Part of a small language model's weights: width 96.
Each number is 128 + 24 x the weight over its row's rms, rounded and kept within 0 to 255. Layers, rows and columns count from 0. Numbers have three digits each. The size before them is the row's rms in percent of the matrix's.

# layer 8 attention key, 192x96, rms 0.114, rows 53-63, columns 0-95
104:121103105154123152116144136173111158143117112130112150126111098130072132112115127163195080130142158121161126094071145128141095117125142139104091101072119142107149140107125139156115115113085162120125145108082102132117172119099146128103108138128129093128131148182145130108124108122142115121
097:111101110111114115122115099117104154162094157144116125156157136122161177160078094134103146170126118136114103103100142118134130102142133108116084137154115169126146123093156130106107126147119140149121147098141106111131156071100149153128134094145143148133132201126169152118131130094166155111
104:149105126131120175131141096140115134132106111129073112151172135114180105145118165119120164111140142155152144087096133097112125113126121116130132148112103190130144117126110162140113113107120124114124101153178133087103109167185141171135135129095109167158144154136116127135108149114159130170
094:152116127150152126120133105147101122112121142138148083087107133105184169085129126111157110144119107175120095133131119101134106140113086100077111088149113141148129183094117148115132127131106126142106131117091075155124135106120131146104104124186127120079132169126104116107121130090114123134
101:187094100102158108154121127144064117153150125143140107122115131123127142141131115130137119156135145102128161120118155117119107120107141146122123089141117100137144151141100157107166161118070126092131177139157093144137156094164113091128112145118113144135125128086161081155124128093144100080
095:088128096107108099142155127144112098128119105124170110101117151137163122144141100139131125100095121171097116100139134152089151180137155135132124154170111132116110125141059132104161144153122145115107155143091123134191103116128137124156155150172133144116118126098102085126124094138157110104
104:095139132114138101088099152145140117134100152123128110160186129145081125144099130134144124095079161134110105121123094125120164082120120089172130145110111159133139096112149152129137151120141153116144098146103222126142136108112141161156123096107099122137104135145101121147113151118147126138
103:089145119133147132162147098114094101151123096140130150167137148105155113081175152106154133127145077166104139122098101143108103143165120103107116106128140123143135128143106153166128149143130156087141142126156107103100111123160167116101152146145128130112084130112111137129126088139078145067
103:071152146084110105134123142158096088159145111090123153115138155157139128154115117106130138164135125158160119147108139136171158139143135134131148106112188196109141116093150136144099149099171123130108120126106119116136145134109109152117127107115060131156134143127161123107149135135143157169
104:127129169094148108136104108116126131127148108108152148114110134126079121123105142141138138151114160109103143091136157159124137116171172065135124122149144122144125145143121101121114138134134135073111132174154147122089155121133101160072082098131123150155068132091142161120113117146089142150
103:112095123119098123123129139146102139183117147140151129136165116150153143127126100141110150136125099103125131098161114136143172127109116072155120153161068146139112126146108139127165137127154159178098111151159080123134102151094146129109096070146122140161102145148165110129153109105097117122
# layer 8 attention query, 192x96, rms 0.117, rows 54-63, columns 0-95
097:122136125145139144092098123138112110155106140140118104121135141116137140149160147108126153121093118164101176119121153114124131118109126092089112127153157126092156125140107101146075116134123112125092167143134128095129101175116157100133134071104142131150163155149206116163085145100117157134
105:134151147146153136129127096142135116150129117107120122158141139145163122125112180131145153128146117131095133127116095165125151155165133131080132151132107161087091130129119132129061133146094144091092119125188100099101143157154121148117161119123133112157116163101109087141176166105160146117
092:121077124115121156115131098115163140136108175150144127163076135137131150125124147160172118141113120160117121123161133114162146119114128116115133138094119140138176118130126154149128091134107123177099144150080124116144147107085115143103106146113133127114124170182107130158148199131135122177
093:135133115145151104144101116123138123122143129120099124083117117168111094138102139143150083091181141126156164161156174128150115136133125122129184145170093137135166116147117145113137126082140092141122155109087131112104160108141097101164112135103123158113104186114116096157148160135122127111
096:084120118136099120138160146168113127112094135120131153144099109122134100111090078137099109113100109123141089133135162118141113144102131131170129181112125145122121136142131106157138121101103163154132171100090120107154068139122127070155128108115129127092162180166102140153149120131154132138
104:093129109182115146107115116122118118112141086124156090126151115106108153142111159075109175141123078123105120094108086088141122103095096126117108162124083097129101131156144112164124152143142114134124097121162135148089097102112126092156133125129111124153139134116163131121106091124163131090
097:113141110110154148152120129157145123162146111130134158137127111124142095110100132196142135147148134152173150146146148151137142136161132087113107125100093124131134127124166107173145124135110165126124169126116130122135100204134128101088106138151121121121088169171083141118129145137069117142
099:116134119129110146127147151127113186131097190108161145123136144105154128149121138086109135135075145118128141090115115156140135160146131136101145110145130127117120143118119125158089122113109114084148090135177135127108153157138112091103141153125077135161134119132150173184089102163129150161
105:115122099127079151154100105080100191121163121149100125127112124123075080123125143129100133132152126109142157122155171147162107128124119076158107085092163125134119138191161159120098137134117110110126102101157134101119121127142142138096111150151128158118119125132157125151116123097114136149
105:147118123120115118094109169114155135172134136109205149155147102112141145145173103122124171120100117099096128116152148144091135133137118096178121117126084092143107130158110140110114137093124121126130178092131141091128099112111132130119117099085138138126140164122164114160113137103106175137
# layer 8 attention value, 192x96, rms 0.0835, rows 32-55, columns 0-95
111:161091130103116137150095114113156161138136124094152115093145184123108131133153105130135131138115197117139119136131139089118149126143126127135150086135104112150105101107117150128105113106116132123027125160103102131152145177130180157117123100141130127145111144113096148138149122103140121115
107:099093161179046114119134136134111155141151131098123121133127138137140107151109126115141126161129108128164103121107138077142125127155164118115178144130131140097127086133146130133148109163101131141096120113146115166155072110111163148146113109124110139091123169106129119085129119138115099081
088:178093146222108139115118113110103157126113151121133106125136083127139097108097116120156124126147073083170118140120161109120112130111125125160120114127163148165135134074149131158140140111125145147121111122130125109158113123135121147157124082113171125080120140139092141112100116128152135137
104:118159149129150104113172085168120120135129140136130123140149131084105151140132170135149148110166125117104174124101123160122119122108153129100144091176176174135105112139143117109149125142129165111156138132163122116094138155145116103136087191091174122140169122132139080115122129141113121108
091:127103095132160151167153159163185081117118160126116125140138135105123150128157161142127130142135100112110143124126101108106105141139169144173094117115141157095117129174111159085160137135095159100145134128143090124122146067096111118164120146134145142152123120164108082135121153114128124155
113:118111114088135106125125120095126118109129111090147115135141106100091075161173116107137084136105144122123113117138128160103115139103144137146166144100178110091135096142143121136089105133138076142113096097130146153134121134170149139135144134153089130133097152103149171148065147154101154139
110:106108096102108157199143112122074120108116117154128110152132157147130135154153129144138127174135130136134105126134105139170125176149110089111129131083221082082100139147109111144149129107129092104141105100117135148096140162132133132104145133151130123137104120112144139117121117135125114125
093:148135135145149125071112115114125123138143093133146156059118143107143100139158080090157149095154139140101153125127092136174169092159129142099091116141127170166130103130137129119134110125148119118135139144119053113137144147112103103126123110104145125125127126154107071153133147123121121092
111:102179122064135127139151132136122118118114122150089130097155093109131156149091124149125136132143100147177145162128128118114152126109141146154117119157162167158094137093139072122127143143127181153099130143126114098131135123137175170150162154117168121146106121116152146084133129093138127099
105:150152111083094109127180151115098128133105129160128117137133103140091133124098109117059144105123139170133110136109154118086134132169113119142160088135135126109123139108139088143099149150117136129132136161126164148112111128157149141089179167141118125126096113153152180101133120086139087128
108:143133142119123145166173148105170108108132141136145096115136145174131139135154110175154070138087129081125137126134137094136122137099124119173164134134137129081144107135118108157133061124089120113125149128114117092150091124114148140099136105151102126112158145177105163138133105152138100148
097:171104130125125109121129123125134146097105159106126152121112128142117165156122166139126130118122122108118175115114152147092137147148147161100132086158099094131127123129156073116130119114150116138106144101166138181114168134124139121145116106082137145134191122126139164126119081185134172088
103:099118138167173146137145147170147093116139148143143103123133124112054103122157118083116135122107108110122115118123143104075147078083142130122123149160108138137129093125141139151113135100087144108131108129143118129162179116136106123175125107121130150109112143181116101124098095162114148109
112:098134098116097142161117093135136097129129089143143125114138104135138136135150123136137102118085113166161156099140109136152136123052160114144147163164117119117098112135092130119139083112109146134093106130153098058128131091120173123135131149155186148120147126134122137135139151166133154150
115:159121126082098087117126131120130161129117190130184145106123147089134137129100127137167081130077134098104116117143115157086091127130113172109151145120116129107140096118134148110115098136120119127085137134099143159167157124108180134082138103124136118150130132114122173117135117146144149091
106:107124154140149124114123112175087133151132117107117094102131139151131114161150122100117103137107124139179169107130130163082094133122139156126121154138108123174107122109119079142101123137140129125067134128123143142146132104127190147163119125126095149094110138166174133098185113149109109103
091:146118151109139141155109135117137131177116119115139142087131061159127127137141172078082122126120122099136081099118123110140167139158145167105101148138120158126100169124130152157106121142151101121123147147123127095173160115151168110109155125158135106106135117100138166093155111100136120091
103:152120138120173106149153144160131160128132169143167139116153172074134134137126117143133125162142119103131100167115175139111130113155107098158150157155128095102119166134161138153117129076167132175104106126120145174156161155146146124123107118137121124158079127094119130093121133162138128138
098:138108115120111113145100089165117136088122147215111127135147130122130149103104142149172143141113109118145127110128099113141089082128141115085147148119142099103109127137101137149162152109122090116120108134138116081104105141144109100164122116180130115143093120120137139078124067134104128145
106:109174142102128117145114091125087109137118117160100112145142080120088130124128155132112174090155074130137111121128110145131117151063159160112115112114123173142093117127120128148140114117137149106160117154129116079108105128161091151137178154129155104137135112127145090089161118101119121119
102:182120154118135112087136145141077135091148131100129145153118160159151100100101101121129143123101103136089161134144128184130098093160116146114130127096080106130162157097140103109108114166142130148153148133128162149181163077130110080126117109125129129151144134128108133123115125158121109125
091:101142089167156128144137122104120110129102135154117102123131161162150147125151114108160122157104125156086103146122137105165150153110161113153103174142122105115096143128117065147138129143163096151118105140118121152096102161124151109106128129132078127069141121084154090143163112126146157136
102:130116166135077150148107140184118157155112111113116144135120142123143159094076164125099179124133156142148139143133112085144120150131129092071124123132115154163151112125094172122155151103098123136123158105153153107126117161095110140135104103097121122116132114144102100119143099125148090083
103:201138108134143135129149140131101141087109100173115117123141149134150117122136121143121131115151166150112119139142120125154171132144111100159132095093121111128115129110128135168116138079122131120105133111090151142105090147150060153132096078142096133097125116077084143125139136099107160161
# layer 8 attention output (transposed), 192x96, rms 0.0862, rows 32-54, columns 0-95
110:159125101119103128120152113148124127110079148130098123141152128142097133124151110099142131144126106151091137134147135134177072130154077130142111125114118136125150125123138126091127159078129135167193160124121118114115134135120154116194158153145166117136091143150165154086101112150130126086
107:136171130115143084113104099120110098151119144136139192102129109106124128121156104122120149131124119094150135119129157168154167120145159125127079139165086151173091138103145102093151112101156123135169129170131153138126131139129091124100158143115158151122092180156143125161124137127108147149
084:147149153087129064139136132167142131156139091129137192101106116118134129115160157131139152096093178134138116164141161158165124122130161147107130152163068090144118157141160142098116113122123115159144103111108114156156122109118125112132123138131113095138126133145126082171129100142103116127
110:115083118123116152126118160070119146140201115121089098154082145148123126143109126131102126140130121145115108163119137116109156132118166138139137130138113130144075125113124123164116126142153107079158141126131116083128132147113115121159142127091144128096125049141165087128115166105131116142
087:136134157152116158093154085098119117090127130104130088112104111165124126128137090131113137148127144191108103129150144095130130137101132136100146150127131091140138123127118140182120174113148168064145123134199089146174112147118133152094110135138113122118135148119123103121135125169118141153
111:154133130128140110112130145126136165130107129110160139143099116125127132135123129163188128145153121097114127134166137153121151170152113129148109109156120137084083097103093140107099126153164133140145160158127141104084138129116144095107127071158136121160143199108139145172158107110173107123
114:136154094116124136110113164124099121132113127178142118126201109098103148141116168147154144145154089144110148123121130096112158154134167155183127131116107108156153104151098141135098159143176117119089121125149137133127131132130151153090155146182150141097169102130137131118112109118171137123
090:107100141152134142120114161149149135158129121094091101173117125169145124101100126086128108109116140120124122141156140132096113097127073087156109144129108167139097154128140084140103188127077169123122148139139142152165142115158139143184133141131140136120124102138136129120128154080126088153
115:164120098172089142158140100133162105132144124142108133145116121114122127156177158136107124139106145115069146163129098113126155153121148128132121157089131124163088123138130174131154140099110116100154176136107130125122077122169141105118120132116130104085074068116117125123112113142157144113
108:156131117147111165135103083170150119085141126150121148154148158126139138138174132159158142139152121095109126090092080164145130161109149124157083146105178088164106141115111161129119102159131075166114147103108140088092112139129111131138143139108102131100129114112105126113125114146133147113
108:125135108105135121084154121148074121110145143119145154122083127100132118100115143140131165166141115162113116107121126117116180158170101129092121163101125129137160143120163158115126161089166106137112115111113118156103140145190113142150117100146123135140158165118131155117134129137053141099
092:096117172109110113104123123135142183132127153147157148133148135113107068117100115161128087165133141122119117149111101177169132113137125144119140103076099148079126140079160147131128117145144110121150149100120115116151166126128111144130145104113157134154088057132159133150104134123150117136
101:142123131118127061115132101088150163101135127099113142123097129172172121110148141158116091137143109163142139105193169099116122134121105130119122116144126114132134150086140119112129158166107106111146144120145108130141150108093119097124087103143112088147131143099100069135091130146109150160
114:151093089103124149127156155109091094099123105142111145087110112127126167144136126154121159162110122136113146139135130103090177189139089149136130110083115158128125142117151122138156147109127152078160129156126138158151109130138114102131107134152123053153116140131124165102082137108137128138
120:121153114132123111128163112165125178126083144079117148126122141123153106124152103139107127138154137136117097108146147157137127108168137139127092091106092125087171132117091143134123080115158173177138181096103148117099129145133123107156142090110142142132120124145150196119134127097134119118
108:137124134169130092115118109098137118114111126128130192143145137105156135087144121104153116126137138091114134147151113085169133121156125155105115116132128146117120126100152129136178091103136102126163183163115117168103128127118069106128145144128169088159113099114106147176099098094142123140
093:145135122124112122160139106101115103102107131119133160144192109144139118113128128145119146121098116171094130138116094150119095120125118115161081109110129095088148118170097097118190125115093143119130149067079161153121124097167141144092159148107143117123110139077118133131108144120114112130
104:150123103152077105140129125126107124140121163115099159120141141153147113147132150129157107122132109157130126132165152101170113075151186165088109131111107121131143082136129179115100109157118124152171110087131163110126128080100162096113144094142120166126110094124128138114112151140163117113
101:117150107091107118139145191127102137141141150105107108153144121087123155185150143153111122143151156168130142116139134098125127164131156173191125117141128125134139143115116096186130103104138124118140104144123152167131155135091121128074134162159096120116139106133122094145122147173140132097
113:147129111130119163194132153118146099111190103134112071150135103134135134136153155146092134127118174142127110110104134105115139189120148147187136114134117086141096110142112096116161134136107110062109152126114120132102123111145121138135115165116133072116124116108133117161128130141143144121
104:118121186164169133096135101186165147122128133098116169100109160110159131121097111154154099101135128099183118144115164128126116097135154103132142121133125158089158107115120141157127086145108138167114109124144126165112172122118099159131129120087088149139122114132145157137145114106120093126
092:092107095130131103142105147086120124141099143165127147138169133121132126104153142112131134138129119136148121091107137109131137150129150119102143121131183166150142113133126159092150184111128097103101099115102133140155108089172126135125137170175143167138148139154104140157113187091176099138
101:131150154086157123118091137119117104150139138167121116090138139123122142133129096113059110124093115127133140121117102101120104086148125157156114120107147103136147164131136074118134075106130154165117118150129095124139145147100137149121121174129171146108135103118158095079139143164080161124